python train.py --n_layer=9 --d_model=96 --n_head=2 --n_kv_head=2 --head_dim=32 --d_mlp=384 --vocab_size=1173 --activation="tanh_gelu" --norm="layernorm" --norm_place="pre" --norm_eps=1e-06 --positions="rope" --rope_base=10000.0 --rope_fraction=0.5 --qk_norm=false --attn_scale=0.177 --bias="none" --tie_embeddings=false --parallel_block=true --init="trunc" --init_std_qkv=0.051 --init_std_o=0.0 --init_std_up=0.051 --init_std_down=0.0 --optimizer="soap_variant" --lr=0.00248 --beta1=0.95 --beta2=0.99 --weight_decay=0.069 --lr_head=0.00545 --grad_clip=0.5 --warmup_steps=200 --schedule="wsd" --decay_fraction=0.758 --decay_shape="pow" --final_lr_fraction=0.1 --batch_tokens=[8192, 16384, 32768] --seq_len=1024 --doc_mask=true --train_tokens=86560000 --steps=5031 --dataset="wikipedia_en"
Each number is 128 + 24 x the weight over the matrix's rms, rounded and kept within 0 to 255. Layers, rows and columns count from 0. Numbers have three digits each.

# layer 5 attention value, 64x96, rms 0.112, rows 34-63, columns 0-95
121126113108148123099175134091121160108139116160098194127114132113119134089091111084163133160150163144107156116124141133141077107103126144151112120121159097150111111144165138154145126124108162145078116148110114145188104138123123121182130120121134094133106140157125115144124133123126115114
154158124118156138153134109104121132154088107129141143114148132138140170148113115123070119187117106121115136110157140137130112121096149126161114139126138140143127088137117138098146145165140162135147140173139110058110146159145124110140113139149110120127094104078133090151114100119094131116
117117113167143140114146092100111148125125110120139108116104148141124071128116133107123106128108101124134109106149120142127133159101121144116141148149116138137181110136141121113124126134139139117193111129134109125105144137124112126152150126141148121114103125124127156162173096129130133074
114136173107123134138147161123134089103137172109162126111129155122093123113139116191151078143138143093125132141115164126097134102163072141129118180125129134129131121128110120118129097143151120129124159160130149121176133139101133115181168131142141125139159119120119124114103092100106085139
127105100101134167174161145188115116141134096113174177144141129135129089134100134110109128123113091108086112128126118132122133129102115101118080152124096105122153140131141130113128150155158110172123138112159098135184156126141129138190140091170139128134115074120104124101147107108151127126
138140144145118144142151156160136106144101119080142146144107138086119125104115121121148162141107117116106129111109122112100152108126159104103117147129138130132146130124096138098144091121105138138145150106142091139144128114122113114130139106174128116121153170141126142100128109178111172117
125112136137081131130102164150127148127138121158093152144130175122145126118097122118141171161130132131122144126142111136120126126099104098120128127101123125124116152151109116178118114114121089115156125120115153111105137144122146133180112095134121122131127131120154161114147096112164125089
131108141156131077097134144134105150126155138100156087130143147091125126126138134118142123153113128128107092147135136121146127109099144103165101120103144134077125141082090150116098121153141157121153136134156134147127143166141118153104124109130142132085125163118123113142117141081154183132
098112155133152111133129125124162138108138119156098110128121127134142093139113124142109114126119130139151143084135119149061126132103112127163195132102154137135136139132173119127099103149145079168152104137141132178136134145128132148098138138121116168148131117171131168150108109125089115148
133143146117134104170126135110150104161086132125173142112146113140121113123114112128154117137152137154123131116121119147165157127116099124139127149108116127117100126079109130167118133116141121143158175110107096131082109128117127121131129155107134112136113131122152153112111151108126088111
104112139134137161095155136128122124086123100153155080114110126104141134132133167080165149137119113128146152113141144104133142128121127102104162155121169113128156099144137127173113145127116117118158102111119182181125134125115126149096102171118098140143137114117129170087125111107129066144
116129124147119121113174148126120127132136099091111121135133137177151121143157147104121144109183136114124142130141136112122110133147120113182075139114125103113151123166119135085121124161127142146152133151166113113104118131104131099097117135095140140138115147114130131136115077113079140105
135152118104111133153139124149122126145083146089075103133122116136153133160122130079148099104128104100131122119120110165129144127124127121146138154119151129126148103116145144092145111098149179136106127112162130122120123095131128142102125115128157127124133135112129130119130154137133117108
154128126115116138126093111117139121131077174170128117142155144135143118133126112131103115150136090155065134145105113113143180114101082143153122104095122113138135131140121125124108133094142163144150140135178092093148126140109127156096135148118147115141159113131123119104111147158124130140
126112193147095126113124139100136152129160111132118112105136131091116173177118092090094116125121160135127118136108134110112116138147133093115120142143165081141160123147120132153117136111123089130104122132166102141135129140159123121106127135127149127116116087147125148112150154070110143108
124147126111132125102119125147133095139148118119163132123176127137129096130134115133100147117122104141118131143127129128172102121118091111142137152129124112141129171115155150147139118127134088159116144119149156104137107096121126152149130123120109128117127122098140123129131098157096123099
117102150120097157147108132095103131110135155100132121122136135097123167146162149127098129133121108146108109142128130113140131157151183140136170145112127130135144173095142135124138129133127130140150148113134135142115112133136105147102110153097151133120114119131126140171107100089135115114
134129154104173112105112158098121117110144146132103142156117106126149104117140144137124112193104108141109128089124114176135145131116151153082133135142094172136089165133130137136163133133126144133122101126143142136165143100131132113093115141066127157136098103127134143126173163102120119131
121119111123163155154124130157115143139118130125137129123115146131122152127093121114094115159119097129076159139135110127123084139125147104113149120139133145111138151125139136172110163120115124087126152140141124121076173121099128134142155122082134121120135165093114105150129121145123156084
128121099091101114084140163152110092143133096160137116133139146119137128120134101137153125123158091126128133152122143136144127136151172148147133139108112143109122117139151128132144121103128125166054164138093128069093131155128146104130148111114137102135101102122118174176139124112132110123
150132112130137109152164157175141104135134180159136131095128143125114148098102125117129158085130090134144167072146122122134139134120097139114120140124127135113121160142102134095117131134141151130099118147134191141118126158125128130099115138134098118135130128111088112131137164142143116127
115111121143124096144145084116088099142136118116104144135156134098177151128118133151114106127151105152121142168125123106092130154084104122124101140132143120131147154111164150104116129171120112164158139148177106100135133125140123120108157120124128103142103117117149076116136097100168079145
126109158107141121107148103110092102133138145135105120136118130097129106144144151166131157100102120152120148120132134161116105120083126123134132183116137144142133120143124148093139149134149122098110140151109119165161101128118133107125137072152114121131108129123164112106137140127135149116
128137119132117119127158123079156136116157146134083121145161125105138109104096073119154137076101137120132155110145097151136092144156113109136128149111093127105105124133118148131140151151156161161159130124187104097135128090149149122122139133153114124121122131112129152095134126108154157127
137114087096144109107162131171116140135160112150135124133120130112125130122165114088142133175132168155146124121127097135140143094146131115140160158121164140144120165115169122150088128114141115106160133139137109151125096142110109114127148127167149112138117113120134160119109119091093083150
146113111149132135107096089135169154121172156138136122139148122128117153141086114121114137146138126164143132141144143105119113136123157128125136123149123130123120144150125117133145126099129144134124124144079114120179137123133130134128121153099106118141134116115144116128127128095074105115
122112117142140149119190161154086175130153138103091137119165115144140194131125119187142127077121102133141154099141124137117137141151126075172143134145136137119125100129119136102113161147135114142139122086105139084135092087103103134179102147104136116078142162130074125112134104150157105092
133137137100138108115116080151123145141147110128111131107139126126148136114137140106183120129125117128152141123136177136107110151173159157153103119121109119144121121126194124132132146097148096143113168156132152097109171138129134133045117128131117114118126133136119089088097116111113099093
120154133136111182109112120125139148126142116077111153114154116106130097122156143158122145100121157118113119133122148091106122118151140082108142103124120176124145131126127135168110145136114076093112143148175131080111127098136141121118147117146155144100135129120126133139132087118125143142
131143124077156124059138126112129162141103152126102138153145130167125145103120105128152145133118131135118139129099173118131119140146104102169146142110169116146099108099113133110115109164146164125156103122180100165121106156139136128158133133113126091142121113109128082107107128104111141149